Weights of a small GPT-style language model, trained from scratch on English Wikipedia: 11 layers, a variant of SOAP for these matrices.
Each number is 128 + 32 x the weight over the matrix's rms, rounded and kept within 0 to 255. Layers, rows and columns count from 0. Numbers have three digits each.

# layer 3 MLP down (transposed), 512x128, rms 0.133, rows 327-381, columns 0-127
088124102110160142117157148127095097119142156084198134156144092158149112151121179126164124098086097153170136089152099139066168160091132139123099159110126125145143151094081144115164161075109128105109155103116143120141054190165114110153179119181166119101132087115116116083154133132125112128151092142125131125134098148129080124115152176139191159171107105122146073164090163108059159153134
164121132115077102134142129119069145119104135149123091047097145117187113042118131080099114139075143143131148179099119135140082108119138123115213118134128131126101097116170114143093152138124139145126092135139147090190087167068113120100137185096118106128154142112137158138162132172157115140108147132106116204145112188111119105160143087115052160125091120070102198116147142161127116115055
150170150106140113097151126101080108127150110175109156131122087115133093156137116086161081138112108091139156141103167190116108205159130137112155121158071159150163156140124130103114138127149111064109093096123177066082073147138105092146111081172097095143101128123169138102147144141135133167143148104128057134135113151109108108140143158139076087096132111170145172113161073141120109128117
161138153130071116120132197097095150153113125130114106102168199120111175147135114183133133152172115122081129163067116163155090112147157091132125180118107133139171073150085131105153180206057119143113097195150132127146096101106163150126111153145151158147056127075069104154173163095125145120081144093148110122137133154160089184137111211117145152125089089075131189116057090073131169147127
108178132158131175157158149120086160152106125128130113100150133144168169118160169196151102092085144120142074149058172159091129075166105198084124163166141112156115099107121133096059135089124181125148133107147088166105160112143137136110128144184162071136144085119147104101156157179100152078123130125169118105129165138061125126162120121157121160151102095104138086168149129128103101112155
154082114094100142166101158132163089102111083146093104137109130104124143222154102091094123111110140096160145140111126134125137093124091132100089146112140110161133112123170096094139124036154145089105158114135130157113138093111117108136148119093140126089125115123143111085134132095104113134152095085100133125154163127098111108111104144046077126153148103188157086112131090151126145178088
092186103156083169125171128081115185093105071197178193080089189131141093145145104161093120117113103101147108114120113153120171141109121129126106100170106133108094132126125116115079148145201101105109091163107136086104135134117107162082113204115099100113070099071149140149081130131096176129175100085133096114125145155069112131152178092121114175161134082102185126122152158201114110122178
088099135170106155133153132076130102152129146117132119092137162087120128124166106084143120113143113147077143112118152166139069113127113094172126114108116147125151113077101176128073146130183097111111138123124063132146104129115182110145042129174118094117087103119131108108198139142097156168092131162142105166117114130118143144160133122159073140110137074093148134138129111159145083155114
119163082122096047165044140098142118115102161158097111112120155104082171151084108114100141126115084092134122088119111086081123131169160182140095073200137087170144107138126145079077119140137132112126133171140053173102140091113121160107097139166087083076127065124153111132050151121066157101123106084161136139115132162144174152129111207138133085137157113156037120089068111124087129173119
156116107154080159076121168115115122127145094160161140092092132123106116129184113159123147152077088136160140057090149126092127125109153096161070138134130170193127160135131104097161129110142087203130102145139140113123117175126122085131102063092172148159161154134114111091130158122149132106124168129140109130122156108166094153162158115180094150128125157148155147115106143112158136172129
137129166143114147149091098080165139165081071145115131109130112139141149125088210124162139098169164112122073062126113104109116109174180120131042143105142121119118143161097121152127109154176129124167120151123208125103143164126126212030061072128093108153115116180149136097116135097138140174128137091081106111102173136113118097109130142072105129125105115221121145121171163134139145100166
125142073125093189080080069146128143152110134137134170136234180141129079157108145138106107150140154119142196081112135163130092124190100078178089079093156166109052135219101121156150078152072081150044127138075096154139112123121189070113108104172074093128069154167121141206100137126141132124126202113183101201144127116157152120122053101102089116133119156079132119106135069127129097179158
076138091194139134107180096167131103106087133112120113152159105123095074112100116069059127084117071133116132093147117163133074093152118092123134163150142111117123110124105160189162105056134065068165151124144162090104119158128162181158097136132134104149111080146130109166175140121113113154107109135114143150133174108138130083095161148110088139143128137150175102107150156110136118132152
165100139178156101165091155150123067163126123120148145105126152101165114133094101157139159102115168139136131130125139060115150026100081138112163140142138099147123118063193135106136159164163144149147137100154175159152113165146149130182142075151140103075204085151190156127170154095125113146129102124168155118185102088108120051070094157110157124150111131076151147134083158145138139131140
062114200165139140168151121129115110096084118165137114107231115084154140178024129186112080184174127102114115186181138136173192072133114084204139188140143114142153198162098131151106128113146161113062158159164077168109054121143116154159154142116141187105176151123199155116100148102056217081088114120109134098136084084095112101065168083202097128080092231181108161065089106150167176183107
100089148190118089108056159228156141118140108204124122168106101136061177112148062181093061096105189063151150130090147087137132117184111107113135061139063114107157121109117105130122175159139101114081149125104174112116053183071116133116056096091189153118152095152115111193154119096106105151107164081121180136111121151170105108171098175169135135100093051136140152152099174180120143140126
054141091123109144193078146040116152155109037135205166072108085059100174255132133151101129152100146163130140165133080096104120099164130101215110199181112191150203197089107211117137107140097146193194142166121096197126076104090160125072104105119113149167090151078072065120170063108092136097117128073102144113059092166150120167204097143096153117152091161158165149088094147095114171135152
154079149145116186121112137137085106096111115185124162110090114148115121116127144153129147088131145067207147123146122149082139161123130203128122123153146153165082101120134112114131103111149081152144130114115153141125200153138088083106142118117167149103154150124106077120173112173171086183103191098133107101108100163109161134111133169155139084132116138152116074122130111176186142161176
138123146113210137077150101131133103103163169120108117107131191087083131191124113132155212128142129079123088110207167133056155086119155255084149147106164134094110127123081161178155182063094206171157070182065166121178101128136088125157128136078166114130178176113093091131091160142162095066160165129086155104128175099144119138155173087138151159171085099138115127126063153128150102140193
102102154111076098174149172164126130121124099170127085141118132135128121193077138101104142151055102135198122147159116103148106157131136145121142150144165119160051153136142094121151076118180114136077106125187150131172079140166128100099054132109183173107121118162130170148088150152148110125136134109151138127166132096134150154103116145135118146155138092194179119145105173132085107117164
134117133115045147079132093127172058115168156086124141121113075134180113179148091093091136135136114136119090148111144118111135089156150075147071133103182133145133120107142129130114135101091142110128143078064138093125114108078111157102138107090118114064142123129102098104092103098129119096163147123159115120140121111175119115151071138199096150139133103066080166081073073121157191103112
126130102173058171144123146109074091138101141095113110141150104101135132146104083126128141066103132087066138140080092090079085176106134179081110092150166134125125110136115165113152068118158117142138149104145169120186091143102140214133121044147105132103097083101148103181135096131150100142134128096131165149159176067131137111119124182087143143183123075119154160116130190094108122131116
174106157120094131111112127119091143109143115125105166183074139141107068146104113165076149100132142096107160123101113092151173106076094102155132147098117106124124161112116124141125178139143092131175144131079107121098155176152137104102082118107134085133107147139140113135091066111086166147104160106126121156092175160120202103075151197124117124074145096124091125093177134083169106164144
083090192096104086124151165122111126118107120092106107108087131170114149133135152133129129126095109094145152180147131160155180123100107151140133106136159150122177123154122113100159078134125152109149084074094071147144130076059101137082086174087134147158172143133169070132129099138095136113113098162118164045143135124060076044148192094123142131110163113081107148143091100160077118177106
111162108106145104108159132116138101137139194074154159112117152119107102163094163153108128096153139173111194104139192146141109136151119187169107128090177160152066093088086170124157116112134161138141093173101159104050087160131137146115106114122147097082123086128157119149103181171136135090093104154104125131186148142096077140131144116064170220153102113139145121172086115200143098191175
092174150137135134120100094157165097088124075110154143133073090133101157140141169112126085151179131143128107144131096123134096099068107210106124112056186057125103127099142038203102081073118179111136113170077205125140160147136103116108137132115105145190110094102158089143156198149175136143047075124124111122213102117077182166100113128128178071154111118206064108138134085132092059185137
106085133117128141141126170110120105127119122134164128139124131157146066125141125157123116079202164146123119098135127146080108110066164137101152133135116099179169164148137104098069113107163103134103193078103115111110114169170142147200209168131159092094111091161191097135105139096140101130198147100093187128093153100139060135106101155121156137148106189101098092115137119144122126121138
131158078073100064076147131094075119130096075145098150053118147105089048126155132079128194091063050182130022102088017105174232147022138098137096052102119126188093140074183177137129062162021152175116127174186122154128160132147101155175149099118150102062197101151134183105149145139145042073161123174125228133059120151178126147049115108120255100164118183107116099113151139147136171150067
117113132078121108122118159152140173118145117136121113106114126111188114112142158151132102088088190102130076133153079151130100125104100133108089113159100085128108087140079105123149135106110130064179114140102146056150131114173133097135102109116087168113098151154128147175124100115141098191158113121126163126130141092164134124110111173148124160112175152124136101127159115155095098092122
104101145068085117175166150107137093088145112123139156104162110126094124086121153097098095097144100075095137114127072154133128162045160135070101177071095184140171092126114152106143137077124126136112127059155154104101070126070091120167134081088118172077137152192090126141145138088107164127107071125105122128143106152123097134106162124156137142113112145150101172077106060159185124157157
095130102148123126185153080166074101136171077133145179140140172118037145160145031155110094162135135163062120064229130077079182153027079146183160130143162134147118122136125138160123086041114163146134099126089154129179106137171098184108141163095169139076083087090075094151163127140101154122095191060146092119149134122187087150152195134094158118125165137111158110133107075144133098104081
079132117116136124156172168155124113126113145178101149067111107107077118141107129049148131084167112106114082106166096072108112142119076072105104140172146145129134136110148108137181127128119091054102172143110118089151109163137018080102141137115144090115157168116112070151160093123127079114091049148142164056090138146067171150139132110125046162073180167167110158077167077148097102211092
102145169091102133183141145108151134121116125175156130093123141121106160118093067088019093089105100111140129167112154113165130159094125179100138154172089111135117128094122154118092117098162088169071131123136120109122075160084176137142132117133160137128163135139160146112122076121126128173108101146126113144147106095106155157111174136111142132148066061089155152104146210113176081134057
138162124212192105088178171152168149119135120103119138136110140169120148098188071083097131106124092106131091050132155113138135156183163113063147152188117243117163091165113130140115118124110154137132154137157117066130103151095127167190123187057135112087144090129118172118116122116135101136115096134121140123104134135130141135129132077157094143094130134121046154143151143139179125124126
151072130064162125097125094096063151115183101138096143129094129123117112118116141123138189140136099138117157094123144163098098109106130105079139122086146117071154126142129114081075096136171153106164151170097097059084117120149104113082176139156109108112131115143126123063158138126154169115113151134164141127138139146080114099107090121107085155090126109120072152122139109142147123174110
084115144088141098126189132107150099106156106102152160120087171063116132176125127109044109097121111125165095090134200134112089099115132164160148081161110129152138104125154102177142137057129106153176116133121144088138091117092119090152152140161104072147114096168089166141114132145095103134139128151112210100114111118132138080121154084113158117085088147096093137056110145132098095154120
109117136127101127128173108154152146153101125120104126093123144164135115120194103120116127154103134141094161091122134063147125170083203162084125149135098129135168113142137128119131121126146090166118132170130137120151133111138163092098108075021190112093139123149138170121134118109143114120143118131143125188144108119142134184128163149144150135149115119106103120123131171142134111114056
116142121069145148106118103152105136087158121159125152148134116128124118177131075085113110145099113134152148118109129128134094087102096138144150123124107117128142153115101115103109087166120119135142164118159105118117118095113114136146109134087187133115139142111175152108090144132135133141151160157172135113175120065117123121187125118134140110136120099165132097112168127139091113096127
104150087179132124096115106134102114125155128150116155180163119141183105133102198069162125122130158097125157180092088110153161115097127085094116142089124175094175131136183151123148123174120129149119122119086095166147157146109165104121098151152102125085092127079125181103130055096167160102122116091132134145104106105113085104172091139135078114163101133115148072082167132152141146142084
102101126087146126174073180094133095102083133123107162113080138170124148107106207142161142109153166108156136134106121112180130124118133129160127182089126129051120147139119157120096146117103166072112128121094119147162129096092159159085099125167117121087091105144098087132107132138157109082106082185113134160113191141071128119158106131147127137133150165101126126168148148124145169140077
063177112138133069138158135167118117126151078141130133108117187124095120163120171147088164086122124109133050063149114116092121090116120139164133094156145121154134124107144060179119124084172173116054105131168129145107133096169113122144133056135130105142142070088141082108180111139153112142123132168164114114096160133102136127161157149083187138136144191061178082134083108127154097112113
049108077154083151151136110151154110125096114151145215171069102135162124094114200229094105133065121136090117200109130139147137099110142104117137154079110125182119208125147147155114119197126109147033116133149154121109161129167106083190079154165119097071141219155123120128187179111136094146074087113140058148095120221106141108132121051118096026098125104098169135145092086093217202205150
165133121173117102144185158102192119124165123160152085098075129096123083124138077116133082152124148121127165108094185112133146147175165133099098156141095122155129060131112121137129128054141131175190126095128169145119140201093169055153157136134148112115114106096062131219149108119118176195157111147176116122200099129125145173130160162117159177114174094063105155155170153150076130171138
145135168073110159163117148170114134081146191168074157095114151178093100130136064132107083081131100108080149173078154134162112109114186142148143113107126151119083106148205115094104154115107111146168169111122163162255109134114088147154129150165087123104116167119153105128099091118170134104157128139118046197092163082213159106158136144098071144178114088113091139155094107164116074140150
095154104109121098129160095126149160134152151116094159152115120128132141079105132168078086123095123090094161132094107105125064128099183200127142123120131126106092074150137127148123126141156147117092147117090086106137122135082126175137135166117144118121123146139135110095145141103173129111092111106118100107137162122091146128137145130174138129153115136070103108114131139086158127156122
054119118154140114162163104087086103111150129118125174070171141099120090162123087123130147116098171174169174114075168138150164167141139123132120145160120147161097082101174131157150143163138143177093119139132163093139070104129166138107153124150165107109114069131114123112183126166100146096110134151089203114119186103131135126127091111105119156119119054127177112127127137188129098109111
174139105167102143121103099111140200148106120154093142104140134141152130182115144165118128192135137134135163130167184122168073163154230117121115151084124122146112106112104102133130173144150113174085085128112130136123152163127146146102110081115137144101131114124104171144097178185058146124149165152097122134119144148164099152097174161132103122124102136128149084133054134138170096096113
110132137171092123153198105107168129147109118135156168129137137100097181163148161134101150092107096139135135103140215112123064108152102152154122160123080140148119103133170144113124177084101139125116118150136103148173144120054096172082163114127177103180128127069108175149138136140058138111099112147042101104128159101145115190125125092169079177121098122119116173090133089107156180121105
095073091173130185129135105105126115168101136155122165164157130108115175082144114137151095138169166118099167133149077107146110034162126145108139168089065140159111161167113050120112160165113066153187073101071102134137156118108087151151171158081117101078078115097062125060079174123130136191151123103046177114153182126091134113194124170092079067138090175118171209078094135158120165177094
150125132170137113100125138146168125161144109100141112103194112126088146113100154171097150089151096135209128064126140054120104080104105118136128173113157086143139185083125136084129163124203145153111170098123139116121140145162130081110129125164154147149163130121155088069149138160094088121173080162108073089184133133114140120109149137138218159150117101088163067140119175134160087138194
119181152084124090152144139145119071130069139159111073129092116151146142130162098140156109075141073109117063114166110118135129094193093137113073175115123124154143113135116143145151101081147119104121138113147080157125077122108121118166139108086132102165103096109130153078113145130152130106211105173175114095154099124144134128108112159133135117134123119097075208117169146114121157066146
129162167110162129139097109120121108174161215096168121116152077139180102148079136131126145140147098110092155150140165078089099125126127146130156101077154140114103134155139115089133180123088153154116144162192165165161078185104124109089146071078215114128166079148129160133133149178102140082102159136140181082148159167149105125107139198152141147122102136142092133097078201187095074112122
108094097142091094081158124114165073201119133098158114136125081085176168141146190156148153100168130131175112163147086084169068111109085159175089126122112122141168164146087156132122091065131098185150136117243151158140155178110167089100066127105153097109097115143155083118109131177073115165070125137150129104128169148130130130154116083123117146121120139167174078087061076178155086109138
074104141143160151157111172140160064114152090115091155084145106136112155109130077119154137108147120108115127145105167117133126141168074162127121124117112155154136109087141110169128103103154132107131155121079160111148115107130131128164229100093147106106082103154115098115177165164150155178130127154081161163127180121134146190119146087140127212093189138102124188136183138106129149132141
116059137106131075128053170138160074105151123140143137111120141105098133123126078128121102063127100091152145106144121077084115140085082183068169120160121091123143082127096130085129146108115147124127114157108132096161135129122107140186132054146133126090167114088130180056149154116174122146155058162148086101145135096162108100098130178131130194166123087125116145105085084190108103144109
# layer 3 MLP up, 512x128, rms 0.178, rows 328-381, columns 0-127
122183143132149134085141156177166115152062158151133099188155103065122118117126131172085168154088154170171070191168085143162171119110165218115113105079167175103123188159163128158053130156091123182065162124138076135104095161141141102128122106097103141143078157056163090142120235101154057140152185132101167118144122097118122051113071179044134127142084146136082085141126079145154146114126
131143056179118125108134066126150178114066074078154138106147187148127116124124148136098091140080129134101106101145128076139143144098166111098138172129168144135158069119107137135121088170100181129115106123178119187129164160104093171173094114125127085153179127133136091090169106125140061119176116089101088179077142158119180152115113138059139082170137153157103068151171068142089163100105
113185097160114097093145136128113119117134101097125124139130138149126151144083104060164046158115136073151108175115119142099140130159064078166138130132159152146174143138126086107163160184115100139137080207074122181104117131124120094151188104090120156135088149137094123151144065108097106099098183128105104104083114198044082155119127078075122126171159160156177173104115157052156086068161
108119128128122143139121080130119115155166127122130132094142080111168101121193097151179129185185151104137103128143110151107150170093097125129091107138063169125141100093121117170140102098139152151079152138128127102107186139135061255105097144129144121214157120136145196087148126052079109138132151117114146150165141113165115090163123110152147137127147181136203153173115105096109129140076
102123108158170184124100123137118044083102122070113128147151144133133132082100164097152128190154096135110133178123164163152136076163082137141129153154107117067150157187161130157096133120113127064099109132115125128106143118166102143095142125170110102098085091140100132104087089117124124123135111208143130104153167104101106111122149137188117127156083133176126210125140153100163154110143
090127108124173137193119092099150157072072086107113145131158100123129131176119124143139118092120147178168116090149101151098103070151105157078180086145148088101153145173084141091124118144135112094139156148100105116155127149139148124183118177079061115152139136140144092132108132137182123121154158149181159149178116136142120143128129131108187084182102154188146154058147171192123113055095
115146134177124151080162189135113132085137078101127094186127195161102109100105116112149189123122104095133150111130160125128121094128095133133082136148148076167181138137137148162139086149033044105109154129061113163109164074123086082087097119136107133156170179167165132127140157150104177121151120120166191120132197127165160165131121159139118102062143180107158186121182154053125140136135
112119142145147161141096201188113107126179113125104128171147181159091116171122138122096088119146137091056183183113169138108170197135153078115194153110158085117152199050072188137157141160101189094174215162108123176128111144198144182197112153130177064140148156161153144081129126093191109084120125087073059110134098153046123118191130091061091099097115133121177115078113097093152148163108
165116077098121172131107130135162164119141108108124115118135166147157171086140083183136115103145164165083173161138112159114164143135172125141189107147098114122099111162087152105114168141122135183111079114131133141106126105116127176138109166128128109100181090110131155112099160088164123149154133131162155095165083159104164147187160146158138100124138083074151099138143119177065131098107
124100138062122096130098107105124172089142187091121115161162142072089117105106092123114168187087057129184121155085157156131091127115114086130123104127078138070141114107095135138108086154178109163148150114134099145142089116135094062083099086168101108119112139062120060099079135196140140117160113143136148190152073136151178117084103120163102077157108166100134165099102104146154173144145
086114080166204101157151090171145152119124148083145066093187135165149098135140190131143132119123128138135143152168104169126127116116098131174131141124080098097121200187073063167138100112084159076142119110150121162096129121087069047101150160103146137147113127108097161128145062111155156056161171159138070174091113127123136083109132119209144121122103088105120119105194160098116110177143
189154142145126124111090153074109160092170098133116123118159124154140099122142127075175179137145147115157207140158130138159136168192157096103136177154158122090151133145073136131124134130138174091119176123134135134085149084121077134077123105150188137074142194114088113069124097142023105133060133148116091156119138140064147128132178078123152109143149137143147199107139121136147173124090
115172146115162148131117149117094108096145123133122100088149135127149176110135123105150138138079106121120099114125082165127104118181114111101159121155133156187090108169176165166091074118086136080160095178149167169099147130133113164118149098087094097185177142130146071170130172088130164083133113117096132079137144054141148117126161084141095100112141110162090118145145137126131155130139
139204148097160114110133153161176111138125108107145140163054108074139183105174112061063102130122120158129113124123092162151191162186057127090101151118105131126148162087198136151154088117107183063104109162123115138130150197168099126165066150079164133130081106186112106132135175080153015086176102201137181096151108063156138101150111156123110098109138129043077145139155166131163113117132
159198081177133126123183117121121176072107161113047112176170071063152140152123083131187184133106119115125139134156064171067088132144152085079123172115125115091103141136157137066106125095119147151106150089106148127093093107199152079131111185133192141163122181129141116116131119102111107120159139193200119128135111136125105150132124124119131101116100059186125099096163156194075107107120
109115148099144127156146144164175170117098127156171103095165072111152153182124141184077184180105147176113061111144087156147113123115159153128144167095162117122119205124083136098106080110093132164136107213165125143070081161171148135116120128078103191069160127071088114128165151079139087054203163045089084126152104178106142110182124065118076153127116178131090134105065096103102200160184
113148120137088095146140099147189100136194133107146113077121097168124122141169118098188110173124145119089112113118138127132150137128106106136074103082130106109122139121141144120137132121134166112178171102116108112135110113098115138167085157062191057106116146116093159143145133101127119098115144167104118120129107131138092134124111087122098167152160142060172141075081101141083163045107
163122130123135162135096106119127132135146126112111158165139115115178133091178079133207127175135154151140085121131097189125153098123185146145128123132089130072111143137186125096158120104118086127153207110146126082172161168120037113070128216168159089091138091129166141077137180139070160141197098078122109160091089105066135152118131100125093086046097206137083152131134207121096130113100
119235138086156170166144122181146106142166105095082145154132120121146164087124101129119085138107184146108121122113091138135102125141138106138161187131103113134108105141150151099132186072117166133089167129140119181137131095126101138130093155097126119124122096107136149143140174104109141136137111092070152149101119157154127115126161168126117085171149099099145121150141175215104180069130
146110098172137163076130158134132084115124110081203114099119071157128112146166106140113100092124156141149136112119108130140103141096129098136143129100109133113143120134131103161164128124100099157101103138158164144195112123102082181148146206158145183045156188136118146096105098131079186150198150158103102172183098105146058091140122047094094153106134095107141158172097110184107078111082
094167140139100097075123130166128130152134102194115072117073125138107120103122148203099162149146121092124100163091157136125114150121143090101129157159155073158115083101141110103120158134087121168158099185136167172126096146099108148152151154072129136136097247129116161143137129064138094124147063126105113085105107091142164104106170125088102125149152139109103094138150141120129156088056
181116129162090144141120150155115070145139076164144211088107103116138126161126143103099137116097155181153152124091102125069173127153118078202174106157191121133059086126123106152115141123107121155093130103105116125114094135134167183150155062119120104072137076093101205029099121127121137158117106140113188123074089152192137122103179151155161126136099167109121142122205146119146134137108
120165125098138135171112143150181139130124169143177157078172177097184135142112160115097070125138093116099053097127112116127204153108105110117108105117096121113083078152095129109122158128128106124150164142141095126115053196130106102078122142081118171128101143166149133107170083153109091055167096143126087141059113098175102140146124167177108097110170134099142120148108113173094141085095
130154142165053181107119174186164136127121141199182077129133132166109110122166135153125128140102108126084119137132061144094148158106122149111099075148128087124125146174184100129205195159140157123092155117091125119141180142129079086112132105167109141102145117147161125169138114130127204153142132136113125085124112114124147172151131110148126128088154096116127113159166157114099134102095
163135078131170071086159085111072131125073162160133181131060132119079149119146118157148076155141136095064160087127090156165149130119146157121142090141067164142119115169151152091139158118142137156074216153124073117143105131099162111137137154123160107097187132174096141106077115162113156131162150114106156105053097149064162114122203070164139061136126161105078159085155171106183107110124
144098071156135114101083122116120137141132128150096151080173153104073093170177082109124171137131152130061090102206165148121125168158135136160095093103143147171142149120123133142161137136133107099177132101106137161105129110160097175145095081127125152079164169154154076072095164057144115139130154112173111161093109175179120107134147088136173092101149086159113125135134044153137155126139
114134129109181126159149066172165152147130197166235101111155100165162150098091182197123090173151117157151099146108095172104053121049148207121128139169107012155124158167049083171175073126088060127071046162142138192110076106091146104147194152110153144117127142079150071064085204099139112087125099082065130111098206136147184113171088155129142150120160180093080161127131075156173168218048
114144107077127112117113072138129129138141129176132149129119123131096086119138104159078109158098150110135126126139126156101146091105148119162156140147152113101174137137108117103140158156085084090106123107130162158087135133065127101117169136103085176170145123120183136089085150171115111107076092120149105162094160124190144104114098176074087173123139099073123127157195147136102134113136
088154103188125093118113142153208137146208087118103136115095062147092118098141158039167098130157083166086135147084126134172160163197090113185184151154123083091118164095176046140110100116153102138089071154076107119113133158096117124105067114179115094186107170106094178127100145170129104166123165114075131160109134118149165095125149131101077076104140125093163181107155133153116086161191
134127121146157082145131136105117089184163146125149114160112133138173142102119114176133115117106071081077188168095086099115160172142139098136112082052126126084135186180144182126150146145116091111176152163124105132156148133168117083204156143081094094142070084134210143148100107132127134067133166149182131136151101178105052214141088145129168094116141128120182171108112099108144170071119
106115089119123171106120170201177101154112117124162144099155149064170124115153158129078056147119080132123076145147163122121134158114115111152130146129072121103097126104104106154114113104099111104126116138144117179128167152179138104121065140087145171182128103151129135121129127119125122112088117221133142142128107089119106042130191131137106080175144111015088130081071191169102160132111
129148107092069105129094090165075087111135101080163154139111133155141141148132147135200190144139129150146108091177157152089158136102135097189139176090107119153075136182103095131166113098086225112145133081056146178166112157108094092130142122150072161115145132132105029147133107127130130117132122155144123158093180133134100139160117124132145140070105127107160076070091104114128119136168
106199131205130117144132179141137162159153122118084092154124127216151080100073106153143058071136122155141133154149129161128088116173110155172137145087104142126156161165083082128163119113072047110172146136121136143077115090103116133082101159156184132148078200111099071091186097085087128107171057089133049045176155147178149188210092070091107103126151137148162137114111117159209119143182
072144126147131120151127140146115144149081165105146118144093075146108137149163134072174143181126111133164142163101158097146125073138151107160115150145158150075130093132103132131149076214116159115120075121148143165113116122095154100100163126143132151102077160115095129121158160084154101135097117146141147124119142143144107070145173123121119088122058059127123082080151098129149140141154
157119202115181115110111082139109170175150118148085114138179180122105166108126105178156146198111132074106144148145150110125096145131155147128127131167165189132122146115108107122117125162097158143098174107142126131202114079154217145208140088106121064122089173112187074131121111071119117109109125097086129152108113145136153087175135100132156110134087209135127135058130154157093098127203
158065129101141106132105154132090177169124169137133099092109095170096146088087138182098127118130133112125115170139098128185087105078154123164135133124157105134157082112183123143113185151128126157120073165084103123146162149118115118092131177146139155163118091133148139115124115121093121132149114115129144107078113123139117155171108109148148075126142169144120098107124096121119089122145
141217138134124157092120106130069167104080116146139096070125161119110122154110086102127149101187088117091114095117079106148174116170124139083118134094154067125152130108132127112140132103163139121147115091098115175125146118229129125159122108115117111111157159113126131138164092144158109191133107132130147139107126145180093175084147138112154114138127185100190163120170074156076171143126
166189181122118185154140092142135095112087144153134154144099111151150174138180141146130097142102124133177186100100145171132136110105094169144161140117142066215112179081064151125156130168065124082096186125107161143119132131109138160106157156119159142118137110142137168130152169118138123111069142100176119081105113128136082117143127177100097137080083118121133120188123140091166167095100
111181130102110103198158149162146113105123141202172163096118127144101105150121072131168147109099102124088155121101113106074194180136097100156084174144128110109109118141115168103096158165153164084176110149101143109103146118155166197120158124105086121139080153153148188075116159092127094089126138168099055138070119144136114152133073165101088123117177190123223114147102171108125137135116
146124107165106163114117184126155131081139096115176098112120156117137120119164100099160124144164113150126144098119139120130165166136104107139166168109174096129090117145148130103117139118125130129084101112073155113093092113142103147122151133140115156126137164098153125065124080109098120119175186083066129116110123126128090151135131168068128179085046141092118098084116113127149134133121
111135058113149079078181080128162133076116150158178165154210159093117170145102086180117116134147094123138094123027122142122083105111148206128129182090142129147126117139077114213111083135116117196119099157112186116119144140118107145149192142138163117116127218027131183168119184115140093105147145047080159138081149207119189123151134114105108102163118146168109149143155073172149163212071
121091185102157143150103106146094075158063169128110149114108152119137162136151146097235149108124161141077086094094119118146175125152121158182131108076153129127131144154136141105125153131121111110062125144183117141190154172096157126150137094101133138139133113138142111112095133117152070058154139157108125127146184101094132103124105121130132126112103095100124128068057132128143105115113
116102088100135129181116135114152146140114187094102110046162117098085108173070144031163173094147102184104103086163159103070139145111115137113108184151126096168091109190144121077216191109147110096127037165039150192118189150091140123134094106103155159094094165129171165044080130087142119150136128137154129148130175177159080155106077156153164081102141180117188112070137074059143133108148
124170112103142133127174175113078098075154107166177117158140112095158106132083104107129113135107087118129160148108121061102123219139099104149132104111140113155134101090159137107170131205105138139109107138140137163177162145108158190138134122155166161135078128041116156122120124110124102168117108080172129142127126062100151072154146159096126135114133154163108127108165154073189192130082
104133137101152147164126097110126116125093115124146118162069151163138155037161179124171184102122116155138110160152099110152153112137128155150144128138184157092104144106163122143101104122165149121100097102165105106112179129140117112131167146161066103170144133160112098077118159142158104121134159106140154144150141104137168143079137115158082127159104162149147132120133094119118136161107
155127131162157098153140136125128129174157193068171170102120115155161133149142075189081144161159128081096104080115069109167131156150121147111132141140127137112131152129144143107087145112097114140115172137147138163124167145137121143144099228105126131141122085110157112114095123122100086140101139141095146149138114157073157113089125180162070105152149131123125135113123094155122184193087
164133115050156129156120143184099083079183127154148197158087136112139095109141101115191151159169115164213133116122140106062088127140060155227185128157101130180090116128151143127105123144145089119096167131128062126169132146118117177069164137138170132179125134130131135116167115158180168113129134080106086185138060170143130111152114128165168091124118169134200094147093088162138135127040
103058058094165176117071061102083063110049100110186093097202162116110210183082127200150125115117141188130163118107106143099189140208082167158154144109166133125132213161171125118104115123114080118067168087164120142091118098154136096155099090122132107131119133090092127066150122135125172141140141114197162154056148110142147128113105130157136184109137125171157139054080092169105146172176
098194153162153119104124109106081143127164108138142163139204148137112074110151131167177168120142158128135093129125092188104099129126091099149151096182176128121123127106063101147086108097114121053136085151128151144113077105141087183159149103144122111185154153140123063154149135148092148112140147178090158129057143107108142164124171144167119106082116149095172162104208131106125135135140
095110117148126115145159169161136117176176152091101073135173146111095126143152131152119097128071148135111142170128125147097119149138092147139119098106130101098144116071128134057151137132158117092168160079130115103112144124177096103062111184164154133130144150142151135107090123161162082076096105115102062069128104111163148132122109148159160114149147103097164113135093120144167168135139
116118075116109113129090164181169115097150087187102159131095113110100146110159150120075162124134093091135135104156150139161143142100141119054071142154137110125179088049106141195114015157151141117152164142132163130088155120139151181173143096184122137153115121138128131124128135035101140126186133100146153157071144156099097109133142107130139105158167117110117135141138124106043156129092
166065103105080165148183105178155129057179106144207096091163116152103097103153101174153141166131066068154084115103082127179129123116167092154127082176136065176178162116113118159177123082132129090092169126172127110057175068115093153146113109082157140188127138123109155042160110123090128204142135117092091121177176085159170135114118175136122108120182121149143095168072102070162170145108
137130123105137115152093082112130150115123153096132142084101112088102139117145187118140116142141144154146092092168144124104140136157100128178149107137100116074109143162136161099092172201157144144126048111102139125090167160131120192060100123127144178137106146137105102071117079129143132125100130105099113171123121115148157126121133101140157104166129102156121122145139075111172125163142
149121044116105120109126135154075168098145095159092093185100072113097161172099126183158138099078114161130113149189149130127146125053178167115132140080139123060092067089176159125139127165132155149105101143126187127103122111092161141101108134091142147147163161068172160090107133148082170101141107126150128127175089094133197117152116126105088082135150062102141138162088160171130114194125